{
  "num_hidden_layers": 12,
  "hidden_size": 224,
  "num_attention_heads": 4,
  "num_key_value_heads": 4,
  "head_dim": 64,
  "intermediate_size": 576,
  "vocab_size": 1024,
  "hidden_act": "swiglu",
  "norm": "rmsnorm",
  "norm_place": "pre",
  "norm_eps": 1e-05,
  "positions": "rope",
  "rope_theta": 10000.0,
  "rope_fraction": 1.0,
  "qk_norm": false,
  "attn_scale": 0.125,
  "bias": "none",
  "tie_word_embeddings": false,
  "parallel_block": false,
  "init": "uniform",
  "init_std_qkv": 0.0419,
  "init_std_o": 0.0,
  "init_std_up": 0.0419,
  "init_std_down": 0.0,
  "optimizer": "adam_variant",
  "learning_rate": 0.00109,
  "beta1": 0.9,
  "weight_decay": 0.27,
  "lr_head": 0.00962,
  "warmup_steps": 301,
  "schedule": "wsd",
  "decay_fraction": 0.661,
  "decay_shape": "linear",
  "final_lr_fraction": 0.0,
  "batch_tokens": 32768,
  "max_seq_len": 768,
  "doc_mask": true,
  "z_loss": 1e-05,
  "train_tokens": 331700000,
  "max_steps": 10123,
  "dataset": "wikipedia_en"
}
Each number is 500 + 50 x the weight over its row's rms, rounded and kept within 0 to 999. Layers, rows and columns count from 0. Numbers have three digits each. The size before them is the row's rms in percent of the matrix's.

# gate: layer 6 MLP gate, 576x224, rms 0.0434, rows 19-58, columns 0-111
# up: layer 6 MLP up, 576x224, rms 0.0413, rows 19-58, columns 0-111
# down: layer 6 MLP down (transposed), 576x224, rms 0.0405, rows 19-58, columns 0-111
gate19 108:458550391528541526578426623478557543397483493518435530484453433512517449436573515505539399484437514513555495513526436516461461494650530460488576503434512515528514495486434522484494563486606501546559467500492552405542502532521474534545476464566495518556382453464468495525438539433537582513452564478490480493462555518545523465443546513467
up19 100:555487539492432406533477503483523499494541601509444488542548571487484427489455508535556428535536431463468515521480479582496549513458548581510577520628462527490469556528600420576504513425555460498444500462440432525467473523503419516618522442473515572469494493482460521354620508450492476451522526431519433561502429517481527463541533527420
down19 101:547503575449560434529525563550529501484475503556585500523463578439463546453601563453529465473498446513487516441541452449472494469502466472456537502457534524574518481507431513497483541506456536509511547520461518508508574612497450527447506477487454536502504490524464446637511464469511475421448389425549543428531514469536450528414418470526
gate20 104:500390420527571486348547537541410470527496500505523484408426517508530557524529455448515489587472426575537481544527514535558450494423466513549541516427436501412494488526458455433441478487451478497516417536459475567508456510525573587534441493498511504442456420399442491407481507481441527498551506436422581516419453529534561509439548498476
up20 106:432463518396424525426529557592460546430564583479488574470512556536540417511558498540496475425505520581504489524453472489432475426551438505559530475432544570455519508496486477382546552452543431516430534508496592607505461517538444453440532483537489559453508540464472465567443512448467464477608463493470466541444439489406555485522486492513
down20 106:557628449544472508485476447518498509417578450565481537470481589552571512592487551487529496421564518444465471464473443500467481461504445597476438557488589529542464488537539587515483520527477447503501510574424475534500633460488568459468436445514507508465501547479490433501421557444522504472437527510559522462537498428354519496478446478480
gate21 110:484476475504563451564383487533439485415488490483488577513502509432461408551487452474474488598436545542529572511564440415541457574433437452427520454441450591476468483398549436553608526554433549526528421518541498429476471526478467565392521521513484547503454473519525499510521492473497541506531532510479487531562369557465484494442544558530
up21 104:519499438546398498539495546584535479508532483598485530412538478492432583467474473476380420521492536433473540511445548484524461520536485486430493557535482553475606534525522539544514426417537508572470517406481534541530516504493540586484470524522469546525452456558534555467574539537464542492560502437555486533346508470423524444498445597500
down21 103:479532543530487581474479419592458541551473462592482551640506501509546483497523473457438550565430358446608466465544448531531487507473504528477453470525517609533516519525501554526568507487402516513513412533413454495561426442513527490500410503427505519454456515517521497464585440519418546466514544566482487501347535491435514532579514525438
gate22 099:504452516536508480483554483489540618468589598417484464528512480548480475584430525526523505461441513618526545425554470604457493540605456443495556534548549516474533576467580525460491518432411483500479520549468512593535513489485514389434536531609520535496459509478474452539493533552443548492419426415492526578530492491435573499465471568554
up22 102:579594512515553495500536463307579541492575485380483393447436487423463504510449508543556485541481434490575453422593561495504474510569471497539518488532470506534458557474434497438497539529349498516450580487530530481575496473618483508507493526506473454498599564469434541450488540440512440548420433562461459540596443541401572440470452469503
down22 101:547490500445548484477578514559561463502450429448525483494473541509446489507527466564461486501561533490494477484529459432499431508498565481527506416519392595543495449436471499428523472499468521504423502454461519529453613504463475469490475529471568523542464473515557393480486460473470498561532511601482485519491557467455552519494484508593
gate23 105:504549471490493436437493467537390555471543505471525602509486483454492435531416490501599473568518472495425565546499441588491433411560513495529458562460468431418507460552534580557395528455483488431549512491416521516376469560542464448513474433584540484524511487534500506413508486519517483507546435425430487490653555414500548541474398475488
up23 104:620527426469487515448482425451545449522477473525457466535449511600497563465470510443568470460506540540455491473499505456492466428546467487522563445443481496469451410289475504518538484624563567610489563540519592499492453483511438537443432442526519507520435509429506541525473507551462524532468535502405480495462455565502522519485575517449
down23 107:504538480495466426530467520438481568505475560567499447409476447537564370488496511453538521533516437510525451530569549592518433462525434535477489518451461446540401445575608505568504568523506557415474494487452535520402514500392438441490441537625411466536429487536444517426537462529507471471513489548470565474524574457501561543413501501634
gate24 104:414491535475423538458496515533470550496518473422456458530498429384485471382488570497583531412471523574575496454524479520545451441425455482519525416482464424570554552506614517529543535452589430462536574535538460540566501495468558436487505422507541450401570449552489560449484600556447455466504454452549522463538378538434445487566579509449
up24 097:447501509509455596484476503526431548605508433508503472505531445546506471439583539515598577489453533486470608441473454539581586420406448512585471516476418482573475529487452546524448558551559440469571600469537605470549514441507496521521434498529534507524468452550506535461501498510504524490432493512547453506608402535404465509525569494554
down24 091:525479530543443530517429531491518481378540541456570519466507486473425501555510482526416497501541567539591471536447562534510437461564480470519470522580491469504509502475532552474499500443486491474491408531565432540471696510556619530474493589453518475433610545539543515539510459479517561453485534520510535497399522479522483462456514449547
gate25 099:504460455403525436616480434567569526587474552514508516533512481593537496460463529473567428444435475516482522505491442536481534576496446492512464527504382553458505392486565509516474453565556505452483521496432395419562523528447508493454543534601506494529458353527461495553432464512490532509523494427487614480434508452523564540544506443420
up25 100:632432438582487493527428518426531539482479542445434510454486527451519538429543500545466557448555535548445517494479494487487476487458463482592619537533426479513451480451583592454476482510505511492603524465492453501555479560503493533436515543475580492444464571523504495536546444513463483519479563476408437507550524445543510531433446443480
down25 101:501593451634512442491493475428472459570431489476453449465527548458480561478505483552449487426419556521482490402446548493501541457485496522544525578505429531524460470474528515515462507524507472440484473567453475485370429521489600510409490567522587505351467518561537508485549477578475590589530520542464539482436505469459483523586428497510
gate26 100:423558461482471466473518567562541542470495501498500504497495436530400570512566488472504562474525467538517490384550477557484477540527522452587600487419479470544555532580492483512546495582439531448551489518550418435418474527411532553536439581484459495502513572424485467507500594404478447471528461564485513477551386639506471448427488544463
up26 100:428516504511454507501461456470519490588545492555387471471512538410558455519500513577526496531493457558465483431465536524492578533506472404555534562531487481560535544540540586530535490545447427493522403479504553505510537464487453595419535438527434521486494541483479481492457511607471508567602533494523512437555412520476490486518491423570
down26 100:494424513479515523497535501421424531545479421456475562477508467532434373513474524452558521505498533521518441502461433470524484538554554547548561541531397495600531617405479449565511459494414502543517545429419607551465461406490533441525464459538534510562503395469451452627482472506527506579559573459420459490520527556579478488501495546416
gate27 100:449463439454439459483592504557492494487635543457472550513416434483471505465489539441504454498551512495520498477542452450543404573533450466610485532468573604447557427460449459492503505522512472503515548588607454477425464553485413502417556539462538439532436450517477537547561539443477463450513474535444453529492459471513387531427481483523
up27 104:527585485497495542451491578462585525475495515434550514505523492597534545468513456469511475460510472508505506496508523454604459522481445525463505526501483384506458578565483599464493455518525490592582471515533417576342475480589516516500568421444523490607480486440530444485373518483454503503525455500495408424526522512501464486537492451506
down27 103:425512646458590523506550499522593404565437396464583503492555517407494477473560483571532446551556528524457484558501425504535583466591493498459460469510479510424557480465502508390509489514437509498538452591490495486522500576445483476529465543505431524491447461430460447501449500525467481528535385514496443511475529520457594516576481536610
gate28 093:484373547598445442457580548521523526511434500532515498435436529500509502524591480565514576556515535617442577577518501524476485513442452519439425481436484447506532463529584522560471526515435433508519517546514492462515502442570465481425556454518487497491466428498489412573477526498575470388435456474522508537563512545592548560389547583540
up28 103:502527528463564467498462470549454534498547511522480510594580394466598501482503582528506510446512483478554433606469490478415580532560566511532574507472505610500474516492378438448506496465554573440542512517437507499458403456517477478555548461505487529541535504472532561449542584434509456583533529479523472472439458418454530546521452374399
down28 098:505452595440496522441605540575531557483445492444465474556526582472519463508525452519549523539508485570486548627494571471526459531531417545428433508442604479443445517475461472542584545496459479471518484605471522470634251455548503490448608470561518502460519475523527429476517527502492423413433490459494414530511458489579581517415422579453
gate29 096:516564528506481504475612396578465500511482489472533470501388414518435481473497455552451561552477581464536600508464538413554467563451551441402520489454497448413429427526496549505380533522587483554530565456446553503481467498551477473446456499523588489545511431520484564452452537417512487367513455549554392449545523500576520472444456440557
up29 098:552471490480655503443519538504455492463527535509425550434491403423530552546547517442529379490545489483487471463486514569478481470535481577441568505523475483603442476458554508533533504519430473542535473446579480564541552476436556616468498483467465429466520487506475536512516567595441471507460521486526528553497622541558541457505494552550
down29 098:509484505536549440562472518422500492552546590493475507502538533442482416541516447452516559519464464504545414421543543562454492475541458578620541462542463565575459548509418451552520468477456450500470449580472523483470528491421483476502550453495520652487494558507490495482464495552453533585487493441492478502457489469517511547645521488493
gate30 104:471527456469510535567390572470531466497523435531471557534482511550458426551513473482561459478538509559558519468569453510586485475553459529548448518505568523416515486442461472488544578553580422565568554527441428517489469605581500399514463524566481378403575548489518510556536551453486486515434405476524565481425522546473523439503543454497
up30 098:419533459501438405380524420482557495418520518469489552582498491513544459493395554459480487593522545506499437545450442508459547520468441465462530527426476509494537510537419517470530468461460515515470496585587534402454448457467468429472481554495445558549512493468444433509473482494432497503564491458568418552485512480541538559509478522483
down30 098:460549447487569470494409615593489455489530439447463530432481465537438461507545447458574575452502468466538546432523557525537493533488429452439464549503433532473450549454540524527537441633560506588561546518477487470492598593486459441505455535594524443545594495481492507504516614510413601499423431444529507564474520536533464629564526459509
gate31 099:478446461385470537486511445516542555502377523468475508540496483508475450430446494536454515521475485466500479584457510633534539517523531446476523509471371486548575410550542559522535542458560497437518586547479494449543466417453495483461537481469446508402531496527494459528503521534523530488485425480470461498545480546476495449417614494522
up31 098:521574525522360534529528415418521489488498427436384494568528592449484439467602423502497566492425520526507441594461497566550520620519552509470503495458460515518572462530522553511470547532472506574557524427538462486469467398511568502468506501516480570506428499589569478470450518544606468525422499483423575452554585536493461444515598496548
down31 095:489534472499401485487452518484561530473404518552462606553444485484501551489591500462560494564486548503463432469433621510498523516505509464620576507456472494542505583543484532447536514508533508410504578501515419520539599505457487581544531492442523448515524526557478502445544511565463529457462487518497475453396440574546456481548565480571
gate32 098:525554537555569436519571438456464479497374387462426435493508491532433612513515545449535423541484531485563458522596455512548508416519537433554526460452508506601474442510453452527477538535471454519489440447481450575531449472518566440548536509448549567557410435594541620568459495467546564437455477512522547461518436384554500542509437503440
up32 104:495422528487482553451556491542456566523420481457485433516455483481562543417482571481567441501429446453528501433474455525491413467487504390521485478518546430456452528518561460406492573500534480483510550431516379601611486560441492487451601630420544460470465497529529544463442530495574524489510465499538498520500464536535532453559582515469
down32 102:407544477475525509518552489393504502581551644507521558503435500490584444468467440570532501541475571509451438479497507546460441496510530533527521443555583495529497559613483500470406464538479486489489397619511449491403565518502349440456535416530480476495468466432502465554470472498414432532400470548421542497520547487447568527489597486454
gate33 095:500361477620484485430531454543556552467476467569470514522447577518473501489441587428531490491474547483525488442440349494453475599537516566524487488505495473557563484497451518530545593470452483458480474489592576436453475528481548488524389622587499504399517425471487573591474453545465416519584511525461492521479524429452484436520388429478
up33 097:467422476480513528568498476509526480492461511433461551528459484537527471418445579561454480402514428489481441425542440551375429452441433477387471450521580507538503557520572597536484459562540508529442524563459436513465495490564415589503489553541473506499478492487425458469526539570457493566550501519502405517522540545600573445510511519398
down33 099:477475379409480455498566462635504536507493494554478431534395541445449539530512465518486527483517462445548453577451471438620531478477495544488518517482349535314454464548489407460574531506525465467559510440532463441472429485454528410433565436504448467505497566490487503420474544565550447463512472576487559484435530548479438502544456375551
gate34 097:553501539635546446558492492522534492518464504503473467512530550540508494561516455449526595574535534578500475577579417491449511495520493514423510567446425496485620518533424558504484593540503508544544504513505499475513499439495480510499502514517582443577381487470558470528516578539513504474454469506500604525560447429455429612480476497494
up34 094:517477510572511621495428496459482509441449461451477400486467521448495484557481427575546586513541599488578457434558604406510480482479457502477538502541493496506486482557497569484496493605454486571506499493523549478511560409455453573499497391505572477465380500397527525570564542490515527435477468460483639425558523439532429587478418413511
down34 098:501537529436468609554556493461462495421518538433592411425519467487475459521530415612413516428483510415504538408483586418515467507458540469486536428628475480564489456479458445509552501492499497472427489444533577528540533539430457597501450430537471522423468534437505513537429435526471484452495530562521551522505496472477613561529492427497
gate35 097:488470481409548523526541562521550405440561512529524515422480430561466425487502437499448505546482508471463425573518525435406518589510526487544498576496456518541504489441433450466498605537518505492534555550495432424539474529465486536576562467542472551490446450583516494462543551442471546442514431536541545441498524541482552506393480517440
up35 092:534488525527476465563505505486534523502539479524568574602663529536560453527660558481506528524449456542446550556453416435457517563506494511468578572498511534576535588510440413538496397392452475502406499417499474472458527577605542546516539580493448543473511550479539479589500548489506474498422486548524424559496486441533573444563526457519
down35 092:443465509485528387546555483569577491491439525523472449469509487566473517451466478544508582472475304513477524502556392495523501457528550514410513487488577515508487459492546557483567473457495470626514522552490431525496352441460435510510469527534467505453413440557504531440527387496495574496410469523562500572499538527534512507479523538469
gate36 100:435494518473555463521519496509428474457484517477398593580494485496471505427511454610508559562455399546454577617586587534461390520512481544592594489595581510488387411458490476537489513561557476515547503471495483521616427528428464408480437508506539457402536509554486526427532513419520531428527471465579501468495566466514530518512470534452
up36 101:459540499539476480540479539523546510454521459493448417431614488593437446592468509452452524466586554435512494581561445501509461537634424434442461541492465503562549584449412540504529530544441478541471448515453548572461488570547416444527546525483494511490403581478523531521557509513490455480534540509433555451373497512507374517421478494585
down36 102:519548515611469516509440501382485532519486523498528487534507550566504391582490545541532439548490533542590495615476462522501445454551387537542498432498578532587521526474562497482450554516508448573549476397481461517615452439425495521424552561445547500531502496620490461593518499427482522426478478590431477411471584550511493469506423514350
gate37 095:567483558541422506561492561492513589477535522477501400538439473578441508518540428523478425484534453472451511534514475495444489496510536511574519531473375460545543578539570557419480482500384418580511559571473480504508481493506554500482515512502510533440574602481504563460538463546492533558447397517477476628549418545568536512489575507417
up37 097:431484541528576565581518536462528398434557497507493508576472561443415473499504453464520447537480556465542524553498585425470522562417526496537551436546496520529516477403573400529435434460459431529556449455500525513454514541489486542440517495452544482476497511456580607529580543509517477474529522494562543530595450496472463473466412499574
down37 095:526478406503568503550534505517504533526508501500461520484540498387575504554426565449471557506465449587492517499584510517514462471414494493452450494444555454468494502589530506517553531554513473473435507519555479465635616536546539528520359519522562484497445493459450412463565487542497524466480597493603453534459584407413403497571558512469
gate38 098:525470412544403487497477436339506578573468481436448494573488543582477516530480546474497526526435525472583497497456479362526566441503511481411538515567460499508520523469516586516466527523549535492474537537465499503572483534438590469399404485499561554574521480452512503547501491569474604500432531523496460561449427461542542534496425471552
up38 100:516536539487573452542472427499529471513482533529582555514498563483583496433555463583517496386523497555529544516531504484409506470453578493541556481516453573482520494494474456561518509463465473442442511592539419537479496560569513569494522566520533419485428598529597614487555516485534552441501449517486450534544477564481402439500518580541
down38 099:380537465436503497426457468511564558507540548433582511478437387534546533495438651544437500463454532427536450537482513439457501554446497401537455440511515566551567500524473487496453362522553462423543463533458511429503462486455483512495507526539473521525406497528468505486511473597359585590513582502452516557494470507505455430571478540497
gate39 100:506475518517529503595465497547436637542442569493473516493457568485417445481556516525541443427473479540465569559557563494556589481499450527551484442523516439439479462497391505501504498461531474602575566454363494483517444516405406419555378557550522456498473394533478446560400473480423539493529475496520582546501448523488455491503546569502
up39 103:526618490432465542416601496413491417532491483504455525512554595495476468508425526504497464477508485446521519494595429366510460503494521510481476523514503398476461604513494536474524461534568448552570501525451535479533481406505509532511475438486552529499448491522434564499381537463526576524523483441443416538455547553435509502557512496452
down39 104:524494384468534506516518572454505473553384587444493452540506553628543526470488513477567457571496580480536486476449458440553509476466522503436446484499495526406599517484469479516478502476569442508500538520529490581467546462482492550435580466479480430517430455496390505547399448509485552483462496569452535500480445447515484534512468383530
gate40 107:503507469525478484480432581457538481552479489552636565514511546493527497550561581561509538567436508487585472542467455564522510540518534582530498428383518492480402576501557530500456503558558447562488537578557429481525457550498455551485550507572491506593529563515541449481563488553484505554556499380556562421599426493558379519467509523400
up40 099:503536439487529561511444522438461520480512602496548434501524595502463394436528383513579577488535486564509576463449526404494602415532459516437492517413438562451489536499583488494527554566595476547580487491382455496532501450506517529450423459557593520471509591418444615428500497478474451450548458471407409453431464526504561528495497550537
down40 099:589480515551647530499423500464504420512507576511517516437466535592570540486465526438492490538498453518574517462497434505549547470564572481459466552455545494545450525552473452525443498546424504514460581526541458479465516527438569548491531544602507450510489491458482512445568480504518493492492449542548592522528450441464539538563507568552
gate41 096:490518504512459543574561451455445474489493386543507469538514573419488526498469465420566513502482450424515507457527484438607518529563487492514541538491540504487449529575516486570535439436455434374502442514522433485442468502468534571485507502479557527509515557528543505519516459516494555540374457490497486568451540432505524376517462500482
up41 096:502431511519476529545466516501546503554418519562516474555511500510554536445482566534482524451458582462553555471418573470616507497471520482486564482513464568435571529444413516490472589500521434447511438497544477439511526499510480506479450502444519402507460434597558587452551537470541462479447534384389542416543487452553451488485418543439
down41 098:409497505471487461480527496489419511417531501569477486540494462531564437478644389509510457525458477475491479477504512368544544445552506421464488387535529600580509479503578550502590392463433592423498536485423441503553505470521489509497498582422505505507482543514515471570501359493363463468473547539475512402524490548488500456589477410511
gate42 102:442438363551539498443466508547507511561437455453489491390468449474489447526492455491448503481533468587554480483509531540545453500446418439548534521508508577593638472448509460466525499555511434479487585474498465528463471529594459541564529496553549463530457389491553529531495513488434426510461470525585452582510499527427576436451473483457
up42 098:407520476489559425527494461479526522449445538433585509557542418416475449471459472512455517469635551621579474523569531504520528507474507553608483470496548541533585417495471478464584563512526493591491483491549542548433486447585461497537607479507472510544487509449537537437427529557428457439488557528575578497533514437436464565515512431575
down42 097:436559522609562465450509571483484533465397496565574552508470475587458502596506516493484584572441554479507455391489473482508474555504481619487433494523509534497452526479436545515442519543447466453550508431545508546551696502549588483530394497474543465520571517579454524473456495462460503543533539481469469478408513588478555493500575360436
gate43 097:487638425513500436492462451423531555556518481467463515497499446518592416545525555550469490511511528594514321570462458512515459416448460492433510467494493566453550546542491538573498508467455437469537535477527625522489519545520476488436464639546511522506500406487549569566537471462479455566463490497534573517492513405399475499545491491497
up43 098:592488519474459551496551469483429429508493478534518509475564559505442576578455492567580523563495492489497510448631499524530503470465470427496393549491459469520446487570537426531553367516427513449552507459464502483450500427503573536532483506397589496532465561471538560664433546499494485508453459529492438462524529483543597505489544459544
down43 095:511503495569409572579529564480531445470469463530466522479482549468470545552509586334477566553457536429554438526516440553555614483416567432492433511450552569453478510456498503468472492514548564581546496567462510361546532391402527471525533435453477464474501516530489479533511553503530502579482507474501465467484514457536510486496507459472
gate44 103:501486486499569489466631569522506511354496463453556540555524552448367526418509579531551467476576532505459488515667469461433456560477570529510544559416563475376523504519553427470612545516571467470503423510509515498498496552364422436496505514487518448508512563517502465504501488469482393599560417454461416576537483520441585484491594506481
up44 100:535465539546539466545364553496513524573483510487497517413480493515472502553551513519482479519505494538518555488523519503403394492512516543426529471554425488528475476451500556510489499458461473532445575589609439586435506525533453531540609472610428558453503465512447586452520439487509565507418600457540571486471500518586431409494509571563
down44 098:433464504514525432517482515560463473383412524521476447499545483505486444495484460528436485506527519557533527493564442426564481535518607413489565464499515534509471571447503524473551537465506461557599473476440438466441418498544557469492484451449517438435570440504497501534533537520532554490563436458426516598484529599541468538457493552451
gate45 101:513545576529543456444534570556515503400469543462459547515442438575537469539454476505409418496570518520434492434528537514481486521592473509496490431527517439481559540484458568429432472459507415530419613498527594481431501576447469547493500522459573351482527456514497500484484485448498377505583487532526552566478455452346523484511516522554
up45 100:551520483510609486428494555498568483532474513548507471445419593557409442516422502460523540495544542568566554513492473526484451484554548468483544518516509534562425526600447581461522522451452503440501577484555562513443550508502571464488480538542520505384492479488415497556546511579510511518448462463533394469453528582519542524396479416561
down45 101:414559458508551526480622529472440608558506500472606439565515449511548569502538541444619500520490553467463536485484506532569547499459512607511421541412549559455499518451495494528485527534467604433464401403503411471533498444516521512471496537478397478456473539562574499562542631454412505451500488475473517449514530509528515445502465560489
gate46 106:443653543559557537574450473564561494501469477484483587581560448491488471496569571475463574497466478583468485450477534517477458474506481486477514421525489431390493481466445515451526453514489496500530599582537479536477438543526451477449536453509455383496553452595461510457563530499598375503473516469456492565455419484516432459485504523557
up46 097:442500482494529496536552500531567572404552568407494471415512458454481545499434507565483505471457556491484600559522441511570511486548514429580467528620524526566592474364439486548523469494540455523454516534474534487509518468506459515398367515454500471442510483481477595487421564545439456523536454535523518461419589523528516468517487496482
down46 096:497463495538406571547504575513528492518426514500440410494493479507459485502498602471475423440500455494482487485433461503513457563515590491579470424536543540549495490548440579469472422505523486488518528436506595577551445572565510507506369492467529585525509460511487563501569499495465537458558449425572543483522529520463378490521578512498
gate47 109:546408530493504514521507438473457471575491477517518432512437441589534581525509468537518559462465499502587532519461491530460407520477521455470483496345526519397453494483545521503394469577543500503522475475455444532601446449467524513491441501551516540469445499455475409454560453468535510503551478437556475456469502537605534520447501452413
up47 102:483501568466517526548460478653534533410466521491488505481509531547570452534469550457364539454524493384569502488495532491542530471570538474423534483474426503524491414479484525509534479495496463423399529440357457588502470485600555489566482499629593483534519463463468510529491591485443450542467467411491509579543440505529522532530495482432
down47 105:601494485549413473433502474573477540518498585506554505446494486497552463459471520530534539509559459410526501531519457519419430521489612471554516457473527468465468492481403495452486384517598454539523473531453413477463642403543513467604568452486538499399501484464385528591547541510459448512547493550472521510496456505517502427561494575547
gate48 103:563493527570529479604514517546509514570415416533459518471478427511387491537449510570527516518505377573492439437469494504492551451537561491571554499459460427546438544538514542537492359641509411449458494376469453417658387546490549478494491542502492445527516481488491471457532515406472521549491457480436498488527506543509460558533484570502
up48 103:439444462486514430555503507520601467452494473488570485494502558466515521556584488521531497504520524581482568510479485573514483540593451543502477454510441563426526522435546511422428488408518497493480489520523540474435494493454543436538487439532535438374472515532499552548465498546494482520444511445592494445470521426477514403479470544577
down48 103:425505478587530524560441551531597532572438473473574530557536536453408554539614483482467505436495422486506539502479459560486514450444457511558509482442475502464476515397578535362487455444470445483454487444496520540487399408419503448490439518532537518472462483453511547480519547409509563509502469468554483632581485519401506451449601457514
gate49 102:538585483512537480460600495545547521495474567417521491504532471566479553504468430523479482525428483587430530482497554574471483576451497507579504576496531525480554560556486512541508495553551443566436510523479508490474448682599496497510532583462570539531429528414429436492504573489557464464517502542387536419497506536488521578512577548497
up49 101:585585577571543523450480467582477421553521432481561541479537494430578524481515512480481530555520417456507377406519480429561474494567385507448548468486427515496452534409477549432414383472505519578526518560517440521466513471507493458482485514638432473498509440573486437489577495528469437490414532472478400465422470494538606553574523608492
down49 103:563506395475480510525477466467467480487459480524501480485545534510449462469548520459472511604521490450513412478497439601559489491533574528468569436450456556541553524514516452570477534483437546517465641482506516449538489460535465483475507424485533527472592541466469391453539536414552483498524481645455485523405603607469447466457478551467
gate50 095:461445455554532496525521495519512474473570575487514529465544536481572418561532487544585605515525476502403474466474448492480459621537423481528519538462558580514501478475442456472572487591484511448490497420503489442451495616646540450488406472487508540546471519521445478547399522406479435381449562489549485480532522460400478471529554547550
up50 097:505501402449494573451446584471471468488534526489488524490472529414398590543455481436493456553483500450496431494504404524544505576474448566516559501469487550567518536563493510531490489466442509434495425424515519533426546519591592488433527479483474515430474520386567375417486433455559504510416517412474534425462559557470584492529525408572
down50 100:485475454505510529514446493470437444492476555450503483426469406495515518472446495415499531452540477454540523587428484519539533543580599466439512392520456498476488572479421433547491457472458448431482500478493366560539468525478520486530477445484515567532536468427348527458500482586510570622555518518565504563429527418569548493626592594476
gate51 097:470552442566439428508556451418471585572463458495498432435461495560516523420490528587483501514391530534488569506444505490497532495451559456470500507413471545512493485469553538490593462564486555473505516580496536454518447499524384534504490525412453551546519496547430563538526563561562550440471538464514467500489440553439461527389489539524
up51 099:588571426411500483543501417434471512514554345547446467499529467502487453447528507466482458523531586478507551466554451524495486455494494448485483559482513445524513496495529502539542597490469548470484551557465498481457509597561415506538583461448441485464526586465437464469455528544520576498432461548487572576494528559385478498386485605558
down51 100:419594518454556478551398488538521510472662401563488559383533580424486491457434503367526515500544453477572528419528493559487448497505533473533489543639445460494551491571591472392434470465509533449546533515499524482429565515504491562511495505417526530510570527468455431473542471489482459534460507493515485476464576411412445550431497479551
gate52 092:573429519506630413494459535583496480546472545507575487394478408469553441464560541467490563500437566475541569552556504477525462610529534541471500471463436550504482430442442459459517521517531485530501463559543523551385457491366493461450508594613481480561467504542443557520500515445486491484461470539545548525468530483505446496417458561526
up52 096:481494505464377464437517431412508467547489550459497511542543500472409517486481530547481451537493406478469544527450562504531549419437512384449417517514431451469471515563484459472481497433568482522525587461457436450570510421514467460443529545475478548430552407515470480423485552499459509586499502379403468480505505536453492447485513433527
down52 098:528553484467469443451421517509478462551488484439583456499507375502508482492551524438482490516539554512562558555529528532525520456469427432506539581484369531493485496475463526488533375512556460544553576585533551445482484434486475420504569506517520501565503427535445484452448591471552435531444434527540604503358500481487459501435378467476
gate53 099:435469557560512509603437463496510403510461388487476433425596481471453490473626503452507471550451523551583547555578472579484435482541393443570428446513560444447483425541484495526520422546413464529484586483558467438511437486514583430477499538563547481508553533476478479554507561457492570581458385462458473518505446458558389452444441576526
up53 101:499495579504435430553436466499551461541509486483531399563518447531543592434545432618414457513555577489427519522552510621464518553536399594481526488455464530498515523479515563478483418485527454510409537398505496486460450467553467533424467536456528487579477573507537608494538505475465544438433622487532512526465508453406475484574514498644
down53 101:550452502588460460557559470489463511425533401547428461544575460532485494503594586352489519475458500527463558547512563579490511525532517494548475484619468472393449453557544414532606543396520454482557421592491510532536558515579518504473510472480473477469571506558424565502511525604504408503548450526519481487533464506564443494380502428487
gate54 099:443470524426482477461527446494454556417459511574485449496422498534503463475501461490434454462436456497459534493452495442495498488392533563467486544410489468427526458518529426504546431556519492487562497509491394484433446535503522527497486490568453449553466459502484531532527542486574550489505416486521568509550458488639518589512494538451
up54 098:503487472582514580511535438504535432461506610542575572509548547531499589460475464603538465589488451426387551489527459503482517562626482503582486439502438533511441542529457518463417462569505451548494497572532398458546442508502406425477585576440603536433534487561483501501490504537501443515586591510547523409465586480488541483585482453466
down54 097:564495500529455509444558533486483621444514483533535458503577518525506537524457507507439476528424447440474515543470447390515475494495480590482541502440447519510464498511467509458481425552536471428506490482483404474619333568510498515522388570589617517515565457393544477530521450464482526477530487456409592575506540512560500469499538408457
gate55 097:488475530538506469446500527489479495493525558472499465535507478467444548467501424491571507564436507585453530545474442449448505542446481525535557496440540588487519576482492451470476477441547508457540539512440561550488407562506490621465484511526520452458495486504457519557426494467580478614522475427437461512548505529547471484567411517518
up55 104:522548522482454450563450513514456478458491433497425387500498513480580477638520537442482449467520485462506523458484335518435414480573426532533535452518430459500658423484459388528546487515560508499486516534538501466453508528513468581484505541549533489513438603515468472371500497464450587514488486572506421566557508498439461453511481530567
down55 103:537532570428497516468529421577502496518482457482449461402459524460531502628417459513523477447526469403500479496448501520460461491464568500508452485588470508446493501500482447531545468535512458468547453381469502517426514520450553499619498491533502485471419540468435502552601468484452525467556487439490551480457538421539508512505520553469
gate56 101:515439460572489482554472520478413525465417579468471519533513499442421540513522487490666467449511439482489543553590578528512478473528448580490528497434457521515359496531496555499407465519506496582464519526552450475559492487449594495495420477494557457486498443529450437548520523534486458511438438472500424557520520474504413464479489520573
up56 107:491535444519521471500485601439481506510557554516467492462446488428437529499432443554470441477523480521533514485466447527576542410370463535522492445459415467552492390497470524532589491558483500493506524498567485493481499474501508465451454515491572560522461446503506482515487546531483334444454467485507542448525482508540481437500440430491
down56 104:537581566514448533499469435586482480519375404437511431514445570503425450462519385427499474505421553522487500571438420484533521437449547482511447491450475539536545617498526512431582433532549534385522557414518444506398623554503586520527639541466502460465594464518434567554548479475532548481523504488517498409563492447522521626498507506461
gate57 103:463496475527536475515548525549478500588580475561537569419515407437497500565384550456497586507512488417531474510556508461566457590624484521623544422410484545466536527531552555483469471613541422522571529447477450536477486517526473430459519488550471486506507476542410498450453615485369542479512439516447501542440377439429480467437369499509
up57 105:481461516489534595468458494465518448528585415568541448414462559588397554626562488471517504493531473526491483541546536562574510471564448451573403506493601446468435472532560541450460563446472504488512475595410483527499480485526382542473476526459555577468471421447400434537438528545543492431535467535495456568528485449521519475473416482482
down57 104:419435532549603535487570497476548393467590479585515447510459453521426571490416518486580554483572448442515454433457584427471536585513492548579531434490463574520520580485417555515436519479525544549554556524498468451640577481503357535450446501468484442450603577418503515486540394513494456492472513497526475519514568481487532554447515531544
gate58 101:478509445520527390525413491518540525461584412522539525498549525579523560508493573530516520533413486566503473435513468426556509513504370470422535477469514542482492455415523527394467518613499543506522526429551467469444477532530447479533546518374528526509487492484562398517490460490520523465467511481560499507523456464395587508529463657547
up58 101:525499456508476482487474578510551488511452451526569601506495499529449391444589491475488524487491461435485466539596519454469507458508558525505556410443480520442476459471459461495448518473491466528434455469451507559446526642491404521415576476454536508569549500538547549515569421608417505504490565471512510523354541450629519476554460562487
down58 099:574421589495449456468532552496520463414553440474525624589505486562461486470456477505500529493478542485518462456535520498573592473453465381507502476496514458504450515510460470455507499508494578516381568488439592557465535427442493534499449558552576502494524508438496469460476472500574508488467542514439453521479379487511424565670468452524